Weights of a small GPT-style language model, trained from scratch on English Wikipedia: MLP 384 SwiGLU, 2969 steps.
Each number is 128 + 32 x the weight over its row's rms, rounded and kept within 0 to 255. Layers, rows and columns count from 0. Numbers have three digits each. The size before them is the row's rms in percent of the matrix's.

# layer 7 MLP gate, 384x96, rms 0.0827, rows 1-94, columns 48-95
104:088183176142092143091202123203154115122139100222145104110124114105132152065088142120126128115137116225070179136165139157112152106130134160080123
104:075164158100178121092127147112145124163166155188123111130098141101132102136064149095133138161133137065098108106174097145158113128167132148155145
089:058142119151140086096155134110071151153117140142152115164109147133119140149090105153127123130110099099147167138024119174124174172164082181177049
091:123168116130147110138134109194132114164134094137108134176080109159168131191075115083130169055129125103171115105144143153149176128123204145108149
100:170124118167118133129103213099113099085133046136181139084152147153136173127116068055159132152146125129116154127137126109115123168134130109181088
108:063178181153148114162167146131150131116140068106100180039188186076104153102155146177135103090123147144175135139123120104162102150094114141095085
105:108127073117106100131113168094175113153072178114140185125130161127123095150169109092174095101171157158171131114128103093084115102118146112133162
100:181170075146096150121102095124084072131104107176112115071100180164160106162035108149122117115124148121145189077135170121160169156075103163111151
101:114152087127105150156160087125155111137157183126088128140111133106089142165105170113150101121066156204147095174112157136146148153079158140147188
094:114135106118138076127131151126115077129162112133172131156173209138150168125095108088120160136131157123118140101127065168161195156143106094147133
099:120068133104097151137118151123139158115110142132118141177107167135138179168139115087122110095129119161149158091135120077095159109099109142175163
092:099143147081085034126157125119099115168097149165129127129089096133146150184164104126140105099156142088156128086123096126146091119180116119208179
104:127185140162085093118082125073091082119122158120123159170110150139144178057107181104116114094100089100106189104117077145145127132132070173085099
108:100158061126083186126150165100130139199174152129067163120083109177138103133136097176085104070161159075110171165128062137122143066095097147136153
108:204184135209121106088119089157156095121102111102128113098103176108093164137073180131117139195173118134109152094083177139079128156080124092105090
102:101126102118104102119151116158141069145121152160190082132142158125116100164130136108114125178172092110161111169139120189131193165085080091118110
108:143131136111059203038124168164118112136153078161110121140116126133097163101083132082106064086098106127146113110161121156091074122149116121154110
095:127141192136116132129128204118104083134066127128121147105126140137093110103141110110101111128158059135188130103128130110139114203140061149163147
102:071175119101121078142123120122091167149137114159115144054116202154141102089135128142110172150176170139149137159091078180126106148139154164134096
098:066145106175119126098165170070154179099119168140105088081167110125094138169165145101098079130130163141162152130087124103159127096138071109112120
101:148130085205121120134125108117124092153104125168078134127128138132186097158118163074127122162141140089137107113125106084178132120107180135117094
093:113154084191137140111199107187192118166133178108129077145167153139185134084109114138125121137141042084102178162091144118170119077115111092144163
100:107086100117197146142128157123187141140160075196118147091138172108131107092143168169167081165163128164143125099099099083115138099103070117170164
099:142116170120101117068113091202153099114122110125116075091145090159154151157162094183145087187192158136152144082166095095117082127110100127148157
097:101067148093111090175134139126167133084093146147190164127121087169161134165165180136145088155093191125188092112059113136149136128105176189098177
106:105180099130131079106164136138137143129088068175127129119132127168153110150178154144118171166179084133154078079150124151202118118122138161142142
098:057098113141144207105153124085057112121095120168140095174078186134093130087144159145177099102140148133142159091139146108151050148085090166152132
102:100109115111080161121117169122114155076150150153147110056139158116147131115062088155101139159060073143096162178084026128110147168106137105114139
108:164103095068138146102163075181134086165158072144125135118097142054116084137167076085083106070081196149105123123124155123089102137115148112100168
097:109107084106123188128109121170171082107105113105084118161110140165164163112103109138124112134124084136150149143135060065079163122101069110160109
100:082193073116117162109191177135098178075102145145108219163136094112133106134111129129115131107126173092160134114140138137134171121131086134104115
103:149152056115131158087110116109101131174149161164105098123129069129158096165089104184110084215162172130111090124133132175093109119118149133150112
105:115100090154177166172136098152143161113150153122120157124147095158128154107141099140078162148137176074155067151087109134142088167082137101158011
100:103132082076175114121143135082141164131144126142112104122151163161141137110124138130055139073123141106144129073133119183170102125150148165095153
101:138141143085094057107179114111150138087133154172107117075150112096180130108203131093044086142126138123166072090143160067119078116159116085132111
104:117118085120101111104121115102218077124086080160141119113172102086125116141103114104105078150126098138096134152124146173122137143095116144173106
103:170125092142146077229188128157121182128116123141115146100140107163128086168136138118160166186111204089158093082096114126067103117145088142136083
104:137106111178126131132167120082139121136135117136073122075180172161172159201099119134179091160117052151126134140151140152133142121095128155125105
103:097063153154110090163134154140134128143204073121126152137178144115141171107137118076155179161115113133121133105132144113124115108163090107176116
098:168141137105160153066121172187118168141127166030123102085073107102108096092061127157129117132152153133106152117081099090131127113123097131121128
094:169092105152167158090150160116140166102165183078099138160140110163103140131114106185142175146129156074170118118090140073135155144098132076155107
101:126147171157147154167154185101135165072200117095098138151137133192107091171180071115138124113138179128130136126095131070144114137100090057150069
096:071088165099089071141097124101095133141120117077106139172110153120091083169150137153131112148186155119145203066095138141081130134154143115125060
102:109145094136104125104110167141059111146169154115148130148117200103092068156096135076081136169123169168109103128151135180113077141139036172127063
094:179147142140152182106118116090146126069110108168107108152105139129130105074094133125171185116136144134123170154132183124158153120143142119094160
097:085157153109126120129127180070182156164142142180158144133068154176151114135111081138086172131181174164084132111147069158127180090121075150168135
097:130170162120128111104067135105103092077173184123093105129104119148101117093119184133138148115058110168132115116120105087108119095114084179150117
101:174127132126147134095156160171122073080120119128163075095116108130119121106085163126128119129139091074085159130151096165102174188162134163165105
105:142157139145094153167134114155093170089083125094108161104125101063180093180145151121111107166128137133111083143101091175089165178138140094107135
093:064189134187134148110131145128175137151120136099129108138092083093147126179116039081125121109209180168114107119119125093153154076066142120127048
095:094179093114086079095137181106048120148185120202070114131130155127103111122181158125140167119123107151105090151127068200094136105172091153116113
096:148107146096124053143095106164122145118104133126094155099122109189173155097113156105135140178146155157090145165043146071100153146131155091188165
099:094102097149116155042145131163149090157133157110148121143124103150104108136109162112087129118204127094174142128104063144182130141135172193157163
090:119072126143116133136141167118153077142122141146140185096192120136128107173155109144115148140057177124129105148127135138099065139096132113162098
105:139099098121081107113145110206114090085120135079100122145104144181144162134182135058147145151169168140152109140099044129110165142090118072116121
094:103090136139115142135083161120154143177072119143148175146125112181127128158110110103177126140099133128157158143152106128148071146057155181160139
103:107164122173128084097108136113115160149153152131113124196137111150108119186132146088163173158142091134118099120056136113084107129074181126202162
097:098168103143107066098129166119088097078095189131154204104098133122141169134157042114109195132116157130147118153110123091127150175141116114105104
098:191169055120131118115115132143097135159142111071174154139152137137149097135119141113054160138071157081140127122073208109165117164155083118138130
107:083110139108091141134128081114069074096100169147050176144123152132128065150094081088148124150112116121088137140079138061159153077110106156152175
095:137080106104118145184194184109083120143174106160109169127088107115124203173161148149140104177183096134147142156119122158138158182148047091161135
096:109103087171168136141098110150136120095154122188097088104102117134131062139123207122156131143149102153094084160106099153153133086160118075153118
101:141090155128106122133096136112165111144160134155125090108109136186110092148088137127214131105117153160097105191105105095128108194071121181182099
109:100110136122143139138131129110060155083166169158139134110097111125096162107131077123142157104144135088131123157146147142088074135111163175146132
090:125106141117092079085107115155179150145168186163074105163159156091123093126145167115154155063191109104155154114098135120039184116083120138119130
087:116173087132184178127183145162090120098097134189128127125126097171111131070110099132175044143123116183127153134123119157156100195099092155113104
094:092162170146078118124223153143125066078111114161143163149137111098112090127127126142128062175163145178140129099108156117112101133117100129166114
097:126179113147164139085175090076133104159150153089161193125102118135159082163161119191134114114107160190173178089116126116132202135117147105126099
091:114105130097156093066130160157114147152167151100111135130111213096110128138179128093181104135210133136154093115096104119124096148139119030091062
095:070132114164103149118095115110124031138148147110127146107153134141112141078097172144087127138133089050068131109134092121178122147096094145141129
109:110148143148110106113128177173155126164142124117158169140116135100126087131112126139122081177147147153164129124111070115121120068174095085140078
105:064151130113095136055106095164174082144175164160160112146072119114141124149109123116083172134106154145140059070141101125237105141135120122079174
088:170185060068182148083160128139159149112152151110147126121146165099165107201089182095101105088156134150121099145178112108109138113104058121157124
098:106170183129159080044143150135153116137184180156098169152151084105104146166093170104104096155148149133102114095088191150074132149176128138136114
101:170122153127130084075148149100126170072162099107086149119121104086079153132120152093135068108156125137125066155095179099110119112144081091117171
109:165135165089107105155119166134181072089188085114109184102106179135177093140154159168123135150153176148163158152118110192130129142174125107118107
099:125173105111120102105156128082120181132143136188076183134124128119113150091088130107156070115153098119098126094115158127112157139122167144168115
096:130111109178186160142132158150118100115139175109113116112106112123151130090142089118129140102086189105132175075074121129063138144152148174165073
104:097150098144105090068139110103072114133124082152131071086135160138102126104090087134178091128142127076170105168113144135112155127073086161177159
100:167121112137131142136185126103103119151133070193171102115165102197153107110153127060162134156116106139174050108084136092144138170133099132158124
097:110139112189131135161162159099128096102104176153098165136076143125135126090121165177082111135107121106097089169152051195110070088092136168121095
096:166177135169157159099171144173111072091158035091111171123118111134149148134160074131086140127154129102137189088105088152135175133137132082082085
092:189084150123152148101122093132148142153112164105133137075082132165150133117145157066072071153069103129159108088068137146154143163188067156120135
093:114148114098154134165163063079045073087134166108122133092125151111178097147107090089110127125134116143085114192097176095090182112175139072090152
107:149106113168137116113164124087093079099111143152144102152128110181157064109146113125137110114110137129127160090159163096170099188125089143065121
102:094163149071105108076156130078145198136176159207147171152074166155187133093140124128156138132196099109086120130097071141124153078177075114133121
105:069133112120096062139092085146095156158207119162093174132109216121153204127150140153118146073052150147130142129106121121141138152098139129103127
093:108140141161119119146106123122050136082169113100074165115129164121053146140215140079133107110146147143120187119138127086140166118106143082184153
104:135163118161121130067181081152118133085094162128109154080118095157079134114110129105156115185105140053128094142124082093185118129108116144172136
100:069172156124145124136065166164114174107095147143134142093124148118145088190136126108103178142100123112130134095126140133128149160133179165112134
110:083156137144088082095087091113126105082160151093108080134142110142142142196085154106170104109106158128158144082143096086124130095056126056101111
096:120118127111181128082139154186081105120162086132108124101176121110138119109096138165087119155185132097140059170195100115118110162127140161119182
090:134111159153079147105180104092124129080148204171114173163121105125158104096131143087182136112152161156143135153155114157096116167143154123104158
098:181165147121150094091189142139087133136127132128129119110159127168098176145087078059121120137170141062123156184091208147102126090163148162060096
# layer 7 MLP up, 384x96, rms 0.0831, rows 1-94, columns 48-95
102:173144072120147035174139117064100168105095121139149144105168149156101081173114151139096128134128126170111168135121140163089115143104084150118116
099:136113089171173126089139171136073119229132162095136122149130139152158145146127134126174178068143127098105161116096092106141103068115198071154132
095:077115167103069195108071130153182120125078145127140169143082162178098118098149119110149146119141129063141103079134151115155113119096129140135152
095:123088101144099141153109122160125092197139156068139108158136125151121151179085121140156161135084110157120136106122118101180140115113196051088166
102:087156065108108074132132151129148146138176138138145166175075105192143122123092086098114211091101134118092175068107118128114181090127156150085100
103:103147142136150185142090158089109069119102157161054159076110128131133149071090128081121150059081118083094111078148123133149119068102121117135133
097:089147146141144126170155152107134153100229088136200133140155184141093082190101087155151129218121092141091150102160130122173121165129118115096121
109:156192096072066093103114130134115114118158153119121139160106135154122082069126129194122151104182176102193156146110166167130160122148094163101112
104:136123156108119133077106096124151109151134202058139102125109106134111142105082178132083074114147089138128157188160132144092133126102164139127089
105:133129129148137084115117091174071151119115127133130096115126112113147128178112190129143108087159101061131178137169118119123148145182136115116104
094:101098133137127108148124116164101147063119164129151125107133163107123219115177156100133099130126135162108176139119097140122098081166162164171034
088:165143187119151174139131122107091115122144089065072060169127150097132116151156164168105108162082184111100080100136154098143083159135142144129121
101:153121129157138087149130158097167082097143135142158118122094111206144171111135092087130158082127183101148106151185082151116085113106152090176114
102:146149120126104132129143137158134160103071136115132122079145175129202121129103076135142124074132181152134156116143123141193131147169100161072178
109:126134159103153162138067155160088071115087149132108044159141169162122105100157165121102123145096123062156103157136126121110069192171124126112178
103:098132168168112146164133079128086091141181127120081130089178140151132157109170150117115141092134102151122078137158141185067069141124090162090131
106:180072184057105143136098112109172110095161052182157134169134105099166150126122141093110112149129090086103158174086137190168120160132140151168126
102:163152173138040092147093117118081163150153160135181112166137143148104045117188137077112172127165140108155143086195130094123142170142122160155161
112:170114096167185080107095168084133141151164125134106061109111090145170069074150146122137162131145134157127116136175106137120144118143143161115178
101:117111174127119088114144142188122151067086201112130134138129124119122104159157080158096153126107116154122097116113079144096166069167159089116135
093:153127122129080086107143081105118094127081147095134129190083073141083145111086172116172124108114095151102045084118158035140154184169097145095138
095:111222097133127113174176061169161106169114202060118142085137079137158112086128117107088121104075117127124111087105103145162137172082116107093169
096:154109117142126098157094103096134115116163121065106086177154156138117116091148125140105127152102119122118135212113105126087152141132200172136171
096:133203100101193105181101155075164161125183170122123104175086190109102098181126107112129110104109135106111145139118111122120171066073091099101099
097:135134098157158134205141085155123132120121140190120176143168110145078085177047123129112060119063104161141142085105147092096133122107112123106171
106:110094163148111131161101131149129118100121124136135120158155122152125099148134157077136158103120053147116104157120134042104180104180111099165085
099:166194105140137191141107091127120104104129157138137112128100114136171133072106135077146126156086095172104109149143106086067147097117135083178151
101:112092175106089199173179117108113091120125147087155097111107139086174100129134098111107101130070109118075200115134087187135134068095143118134103
104:121081147102071139164092129079107069102146124134158144100135156171088166152100123093151164157097097097096116143195131091098103170111106147098124
106:176101075096164111121101130166164157143114122152146115208104080125059180125127090140114148129098149128145080169039111097155135090141069161165082
106:122126149074099125119156164106093121183131122124040093112119160144100069105146079167169077164161077139174148091175102087136095139179157124123150
104:121143217107089088091129187163092097116116139100171106137100159154109159117170113122091177097060164092140143087115110136116092059059161113165093
098:133077107113153130161069155159100140139168200128138088188138102128144146169160113124106169153112145089148086101116103141144153166100191166180133
100:144081098118163094163085144112165076113145102075128152157164200118142170084196117163086127102105165152169098108090142163193123112090079152107089
106:178164115126160140170109127079201180169111159110113150132112127139176146131133119164105177145163128105090164118086103167161127106088120183109095
096:094143124130179087141055151084141135094113102151108122140071098101154085119119093143107091096073107141108141106133158110121185134099132078114134
107:110151147110112103103173132110140119096095115163159071175130124107149038111195148108148164151138178108126126160110149100103147183145128101168128
107:110095144123155110178180147181085127039127129149155172085104106142100113125162085167153103174097110124091113154176129103121132112143077105122050
100:086138134103196172165149095159162095090177134150085174153108121157072117105080143136133134120140102155165112120089175050106105130146101115144072
100:106187172152128111205169170120120098157152119184117099065183045175112104167133135143146068093173117134073096102129134106132132113101115094101157
099:129121099203154063107127058134095135146127086140135145086172130122118106133112177194104112078147174115157183153077157105154132122127162153126099
104:137110106104146196184112158146096149088111084095079099097197075141167121141116111144114178102090129121092133121121151121115200101066134098129115
100:153144115135156106097111182092122115178141107065137125146146127167171145141152188178098112179146082134144078133121110158115175063157139104126073
103:150126147073158078115051158186147106159120178145168138105118122112081070142139168152121161135143121185099117128170143090168174072119114123114123
092:097172084176164111138142136151158116095088088215056124102134090107090082114085117134121121131112188115141081130129145108093135089109067128133117
091:149126148144105118116116115143154174163088105174092097073157205137179134123124147117134173164100102068110142117147155164134086131073090159174131
086:168097119141075127160108139153131115123169189084101091128107116134207124087146118098148111153151110123139154130086168110068094100128146161230175
106:147170113127118148153064107158107129155114169162129116166166106175145108150124128156106130141178132110087130155105166137123156158138120117132149
093:158133088109089088139136109112143128147103177155148214076136147122088111067132130167088147072144157113076109094102151099171055109103153187142105
095:031129125160158116138158128169133153128166135169114050183152117095190088080099129102160118165068128077129108099113114103121104132093168102122179
091:121185170104123139159127116116088144171090102083090162178108161077136073087151130088122159095120175166105137157096070120166155134066190134164161
101:149139082145128104096085088063126088179110162134146063159151154102116142185151181096150124109108104083157132168109164135104105151146143080197155
092:133149134075134119174169136128179106125145102150128118095152154135132125192066110132150067122093138147178098117118122175133066103156121160066080
098:107153152079089165114111133141139100153095160128195171107179132088081120132135096093106165089183150167122113133129176134120081117155127075122091
097:118095109144101093118141140122159152111117174209166137079110140161166129092109100148134091138120116128175180085196140165136152098179093122110132
102:121152155085132102112107133106146126128155154138187140079075136096128119182107083058144073162125097161101133150170149097157179094187129142069090
103:095144137194136168200100117078134148121110147054097111101090108133109082164118139114190145100128149166093131117119116135176143114125169127126134
096:179117127135154103191163124141181124137170114132104130142144093089061110203129128130122119125120105133134139075164069132072105135178202150150096
100:143140072053145092174106081121149092069113137153195144147124059119092130153165108134136112125124110163116135064101093119121161138113092117152182
107:189127105131197078165138101113149124125150134151119141146037131155160077143169137128104126114121158115113195189131164151055124112081154094123121
096:120158143159134085111141112097069089163127176156079114126148116139168154174129090187055158104180138119126184139151113133132172115118152206102161
100:106132108166161135166123161132143151151209169111151153163162122132142126183045113104159146159109097129143157106057125068135101114160120105168180
101:095163143153200088176145152135168160037118109135132120123185082149138144124159138103103108194138149141139149078137079162134160122102130148129105
101:141084154141173150151125161131110162073095138114130092182136107156115179122155090156093111158137103096087160102120150087104065181148081124125125
094:162163099077131065168084131192135131135124094164116124145131086108109097097139105137113106116084113102193110134162114132130145146144103129108129
095:119166109059077132101108093197142167059122143160134085093145097175103091151096149129168109137130088153092125141102100164147105068143161141041153
104:135122168132089095086162156124130146114081107125082152123127188152122117203174123147155104121093149099135076089154121069172073162169142131127085
106:072112150151144165113074055125156129153133091092153141143181112118130140112163100141095191118095123090163096142038129110162174116070131102116110
091:076126141143137076167105123167142123117071129157124115155134170129109155181093168133096136019172164095146125121141105087160156155110081141135170
103:172128154124094146152145098145079177201162132170054198171080106125086133146124114163094131114144132135143095206144111161162124146108190137150113
102:168071149114085111193103163105107087113082174092077113169096136124176107108117135163176172121107093098117128108109100082147130116131054128100127
097:136149061123127125082168083077154099130125084148100144136136117067096125131108150142113133128190138123185135086152166126096118097144123082108125
095:173088146070142114082153109133155128093133082102127126126110117167104126126074067106108179111145176067137154108183127075130129121136147122180180
095:174152105118082110143116158159075108140121117089135131148108186159169109157123130058122083107114147127192078119086130092060112085140173114081072
104:115122173117155151120132155170094125087073131172126082156148106116178127195110131163069119132136109062116115139128126184075168165194149168074116
109:112103028188113168156095155098106176097061219143141100130125127144114154116088140082103141146075145073100081117118131081109131076109110124147134
092:072102130119146165153185095146148118083169210125125187130156124088080129145124108149095136074096095206194095125125136139124114166133100191104048
102:111125104186124150089152104134139136097124166067131114137109099153099090159148170112126106061132117150180162148087191121155119178173107058142145
100:209189072115162211143102143145136110135143108106115096087088151128159205139106124087101133141127145172136057129157103133100124141126153191143169
099:098195117117065164126113109148143127099072132084104102129109137088122153136163103176119127059117166082143185139130097130137106112087103073111135
092:112199134116093122094114124090086102086180098113127141062171131087120137146098114124172069076133190118125112048146199134148144119107152117132131
099:116130133120136095104141135190094136123182200161088088153153195046172144160158170083108157113141115120125171105144124147100130096112181167098138
096:122109111122133161110129099102213121084122110149102123074147116102155087145057122132099119182122119120105141094129123178071124084164099103156135
089:110073145144063200138059083113115132150127121112067137122148168139105134100075152169114154102181178107169117122107137147133139183099114135140117
100:142196103189166113094093054145117136114129160156159036072136140120167119173148160141125110151089105074100130165165107136149085142117127110090155
104:138123138154143128150157117140143128162141095131150089112096103128124143128222164104104129130131146172197178106118162103114126104156075158153141
104:116141086089083156110106156057133057084137155100191123139082125163100183124085106143121116107164125096119204123142111134145173165098101128138116
108:158127092158176112115187126149148110165112166118107165130130119105142086091090097111189093142154059115145071172102129146163115097116087159115130
102:144130087178118103127144112136129203115070090098123180181127196113095079213122165089155154145149167174073103126125102145155149115165157124103131
096:119153120118163086091154094169103057097137118125161150116072189143122120121145083207119102132148127141145098111136095076142170109134164110178130
104:080099118129122136162103128189140092138122128111144151114124081167076117145123147156168175121110147084101067076107136150069138131141085114152118
101:092093104174088144144101107046167151165129137187163141203116140193126091118182148096157111101158074135074139122175173096111131090117155115185163
099:172120084095139084167106200126138100116149096162107133139192124163128142084152084100127204170039168112140171099103121095106157151126112127126112
096:129182111078113119126190088143113172165150146090133206162120117125120109130134111169119141106152099155143110143113129111136093174123041116145095
# layer 7 MLP down (transposed), 384x96, rms 0.0828, rows 1-94, columns 48-95
095:125127105175094133178154112124096148111140139129140162179156092119131126081067082123116092165131151164094103155170142117123162120128110156202130
106:135105174164155145099119099093081111167101137190155139130135089105104123127147122133101107138146166146166119192111145110120135100111158114102140
094:104076150149108131188109093152143110132142147121137062163148042143119128138178128153146063078103113167144155116103126132149154130120167094124120
097:136163157164078081181187111160107131152110208135152128111054111063220178120177137133120128132143107153081130181080122071146156094105109132156118
095:098147141087115131114061143208127094129106140064142080122170152071112130170099120110150134152186121155143126159118149159176145113140213107180115
095:121155108110141100152197090114134145084160072078168129086185121136140135099174167110119108145131117154139130166120087135128090172122075134152085
092:190120100108075151157120113118071091199115174163105089110169092122165107098152169114122134115183125096137161120105170079094169139195136086123151
108:134154109093080089159086128133119133129151087165163134166073125114145131110142129167197114211138067133132166087114127186167173117125140216141112
105:132125114143171102161129107104113126050114140132092126047146123098101140180063156116166133152227128129148056101090148106154106136141190133140199
107:155131121122154115124102136196150108149144068058191166119143189089091054128126110162112167192157084165104175116058137206134106163144124200143116
093:126101178122077149133076127151100145190140168204148151131155145121074120132091165131135165121160136139152119123089145131183087153129143123147157
095:135120137085072150167150142179073095140150094163105117124129171164130081105126164102199163103126139177158083136077114133148136178064131119108108
102:149174142138124142154143054118098224127105149160145147117112131105080045099095133130124106183126138173141132106122189134128128102172123174160117
113:181082078152114146139153060140137108116101153130119166132161107113055137132187110152145108110115158120126160088146082103132138157129093175106117
109:132118096183100134154139070102121176135104048118136130107148143114156133155102131065036142146103174089113090113149141160099185124113087139149142
102:130109125110157120098124147140118225119150182070138127113113141163149091110148145128107154154142108126132079107152122163136136069114165099127110
107:131087101130134097168116190128144147110129144088150098058136067115122174100106144089113123132096145154080122096140131138150069135135160153051108
101:099176095148130082145134154113175148111123130111123086158170147154167158150117113139134135142196159124051095083072159118106080180134159110144117
107:184088117041135155187145095112165101163151106100102166057194145106106138144109154145160143210130149100090148154151183118115124119153066120067122
100:101190086112095184181156082110162164120160112138126082116143100125117119143132125153126150126136095111124171124143159083157136131154101151163170
096:044099138101165115094082187107130152134151071130123120138161165068117154110116133086122164146180115131142084089095113124213146082136110158131108
092:091110115138202159143167162048092100135142093155132116130160108096145182130098134103127098092160052156129093125171125126147151111159153126155094
102:082093195111100089208134114147105138106150178098116084120089129070109146167147119126141103154149108117162166106120059175151157112102103135103128
099:161127128095104118069130116199146108170177127084148124092136189110126172227155115155108147128209159159104107170146144096069150133167119112180151
100:139133113071097134115132091066080157151098113105153094140112137095098176122117128086183154107150095120081164143109154101149118162106102165102103
105:155167170091133118206070138113176123127126155162110135128133135128185157137166147160131075126114106114115105123142080124153168148059113109110136
098:090101156096128124116154139153150114127093107125126144123054162170021141112137121165125065114120162137116155130078142148137119134106113113183133
091:125130120145111123106074144119136097121161112192084181170082142173144189157120129107104072148100126112157101125111115153218110124175112106090147
103:106182140107121178133132083110166095220163123094134165131158151079173164163068130066148112128106085087129206071064146161133120126153145116120081
098:094152154164192145149134179111113116131199144139072170053165123107176079138121072099149134079154145116184083116196164149141131130142151137145165
109:158145109119135161128063106095164119160111150149115163067176111149174188088066154125109163092183124127102081127087147126059115124083141086115132
104:146128090198112126078102081121106143184159177131154149142150091152128075122112147111095053161083178105170141140094196122139114140101110094177127
098:149111093137180101130151174138133131171119105116102075128080144128076075138146130175123071107119149175152180092162148140100076087141111162123165
101:128162147186099111139130120105151182031163172166133157173080111114109149123139148145148158102088144140120168137135192185093135148164104082115112
099:149109154136108201139071097140129129140112084084134091146129188140138155074136124133059165158073147094101046101183120159167121120086173140116114
102:116093131106106150084144080139132148150141091117134084164187171114173168105118161115137162120166170081124141204149169086125138145152124115173099
107:127094095140075092153114156193129102119155120077111109100068061126126148157084093104094095153202113116106099205154172140148118142170132184142091
102:160144068100089164148113171090130156099107152040133140094100166065186077073129118092104166110137136103140108137098149140148124135150116129138135
099:142131106148138168128095069119092174131076104137142098077166145144122113179121139154129110156104152152159108132151122157118087170184152122062087
098:106091135144140100077123147163100168117162119130112125077089156096098137175147136133160103162041152084183172167108052104137131164111091153133123
095:108082126125112172133159167136048144071109113106117109191096133113171172177110125107124150142143086129190079136132097143122158188095054161126136
103:144110073187095122158138113183100104099164179150134112143102150139135093144155177156051110147139082134147153112158097099149104093145144139137067
106:128129144155097202160150165140111156152128106122158130126112128165144112124209091094151103119133153156153188122115125039106109131088073121139154
101:092091134197127163206147081167128160133174134132140162194139140127192191089152142069106068091086107144166139124072181132134148156144123141149123
092:102182153120113093117133090143150167127136133074195101115088077148113122134103138118176143120162104139084191133152110132133177181160132104132091
098:058114119196137101073109125161142155087090055134129112200147122184105141068132133173098128096141079112127109106117106149135098140184148098066142
093:143133153073126121089077100129055066110170148130100125155155183049158120121149144159094118176087112157128109106108153122156142132140122146154132
110:106086128149179130110132139152116142114186122159163104155117108182118119154099137135110075110153161087107140074165116141120189172150117126190179
095:103163105137154122129121115171133129135059096110122164124118149161144035179156131139170089138104140161138150131176158118068153092128140130053117
097:187139083101140134171109136061146123136089130074137105164158205159076148131116089105118171113103176114201159181104158131121134112138106127154117
100:139098111159070063125115134122157126094068146177152130122104157131105133108147119129101144179101082170161107077178155137070156100132163126150095
100:039111152110127137096112133111104193134156112093125152145138123107200158138134150149142104131145133091086170089130109116123209172117094132188105
098:098114176113150114168095143155119045126148125133149051142139155199055122136183158153091110115134151109169144136117101099093116129123159136131149
094:122148155208122135157126100159129124132103124091014127143121135108191177123105161179100083132168123128132135144186112120096145142134122157058173
100:048145086143166153123170116116113062140087119140177175176096098099112146147128140085159079091134122082132106122103159121143125172082156125128138
106:161078118106152084146141173154116201160127153154182166133164162108103133099088120182194151155168201050115152101116092128174145122134149100164115
105:110154162184144131096110113151172096114140088162196096143145131151166133197126108119132147089132130063100124103133154146121132130139129103186131
100:103149161099108140083133112100161197105127095152150164127092117131147108132140134139114176104118197136125182163172120114176120081139094129138126
100:105114128157099133161131146157089137119092138152053116120131199120179118115091118114165113106093146089114082114136094075049034116113073123088075
101:108136102158078153106131124147119167133140088105115096080120110124067145061110110167126116102134126130155139115160143070116114124163113114099073
094:146143127048100123192142116083179117139131094112141174119167090067134149160144139101125140118131127137125121057061073094105090094130133106110151
108:113099081089151154154128108109174097125095107163121127107127129182142145089074145094110085133149128149093044086088071159143159122171112092142125
096:097152129136134083082144116173077134151151167162144130133160151115093139108131185114173162143100109157059136177165150125160133174142118149160110
097:138177128138097140089097077167093122149090169117160156167145142076129137115152159092136172114114118162124138102074077177155107140085176157073129
088:126103090114145153141113118125158129174098116060168136100098133145167152194123177048134131118121192144075132112106103159128155096093151183094112
088:159159120193131057138085169115105125141161170111071130138105104140091096134072153135125190126144089115203144188179156113138107156124117152187095
100:192172084095157123078102114225127109148100160143130071063152100156172109118081080119107170154099120155122164066180037146122132111099092164101148
102:143170128129146111164188193104123125165101087140105057213145113133176106122103136122153107185104099108095150136185148152182073130126082170081133
097:166121107120101144141185097111114132141134090107142079151093156100196121082137200127087113191167165154145160109150100155121121155172150108132120
098:112130127135182139171096092122186149101092092103133130113169178146117134076132097095142170130127123105134099134096106131077144146146108065149145
098:178140168136107155172139156112076165089148188152121149061172133090118104124166145093131094129065113113115160145123166121113143109109171123128086
093:144167095138157137094119181118180161144123095143147133137150126108132153161179138135198089093150123121096158108103106114150096182136172134128142
095:093145155135184109147110156095079135107181078152169138153135058114114140085121055126110082170129123113181069121118158152127109096120119150169170
092:125169122171160106052172128142121143082151133182131149136154111125121119120151123140174122146087104108105134111118110128150149177106094125159150
100:095144111108097091100120131096136170154196127106138113102122173116134140093136110081172173108111139172121129144076166133104097113074150116098164
106:128153174075163097086185142154134112153154062110150139131139163121136141097132163135142113095130138174126166119105102175066163116203181145119093
093:166131124093191171177097155081112121188130060161110200135206165147124133164144102165133149164172089111131132172163143132142080115145177093162110
103:136182190091075082163116192121169129124131141123094143125157078155149132156149152131065108071126066163131146132154110110157116193113130120114078
102:171160087098110087088114186150139148108115157217082150170101142088158082100109123129068081163120127167191091133148121116097187175153082091101155
099:126070118126175072154155158104164151178161156131148197118135156120139093098090182101116142108150147168113129187148183134124187116104126123140100
094:064112152185123140120134116140124065184130123062122149134126098160157114130100138184086159117116149099126148104131082193110172087099126163164125
098:170161135147176144114145135112144131184140064081179166120115059187142061104096140115091088157123121110134177163110114126105196103180112118155165
097:105100170182106108108117090081118078156097122085155161114177153151162111093121152107096126067205089107088191155169148145175160109118118169092114
096:135122126149156094143085111120149088108155123103105098113136152112167151127178148154130113121184117173065124148114144160114127151173163104080133
097:106143172082162085181084102179134125182132194069117168119157147132135147099135130133168136130145080140162084135139157139140142099112119137080120
100:134139146112182106100062102128136147142139173128079170174105144140151057141156103135121161140114145115081098178171111194152124098117165138127117
102:146134101148109118049090106159047117174156117140117098145108189068153124095121172136155132101067093144147098148133127138168130061119150129149146
106:137162105068144090134141128158085107107139188155097170105111161131120082127168137107123126194151141097171113120121154114160132086112146114175113
111:130144128079155154187091168140127170157148122147104093130102128054147098110167134097127153088174069154161074109100128141134111110125078092102166
096:116152123086154218110178149134184131127133118062104129114133150084162077118128092125065158132164085122116122114167121170106118147129166125060090
110:104088142083124089090054080195110066085157117140121142062103107147126149083115124109161130145120119216115127151191105115114110098113126091159151
097:141134119070170109121123128158159183126136130092066171088062107145133157133146175132095135118096159125151126103145063077114075119140123172099090
101:098117195136089103084110120171122134150094103149172141150160134073112170124209222131135127140131109131132130202109125123137080096096119140150154
100:099112123177167153061092111127169071078118153070115120103170099078182093170138112128141131137112150123150107164170103112186109156128133165136140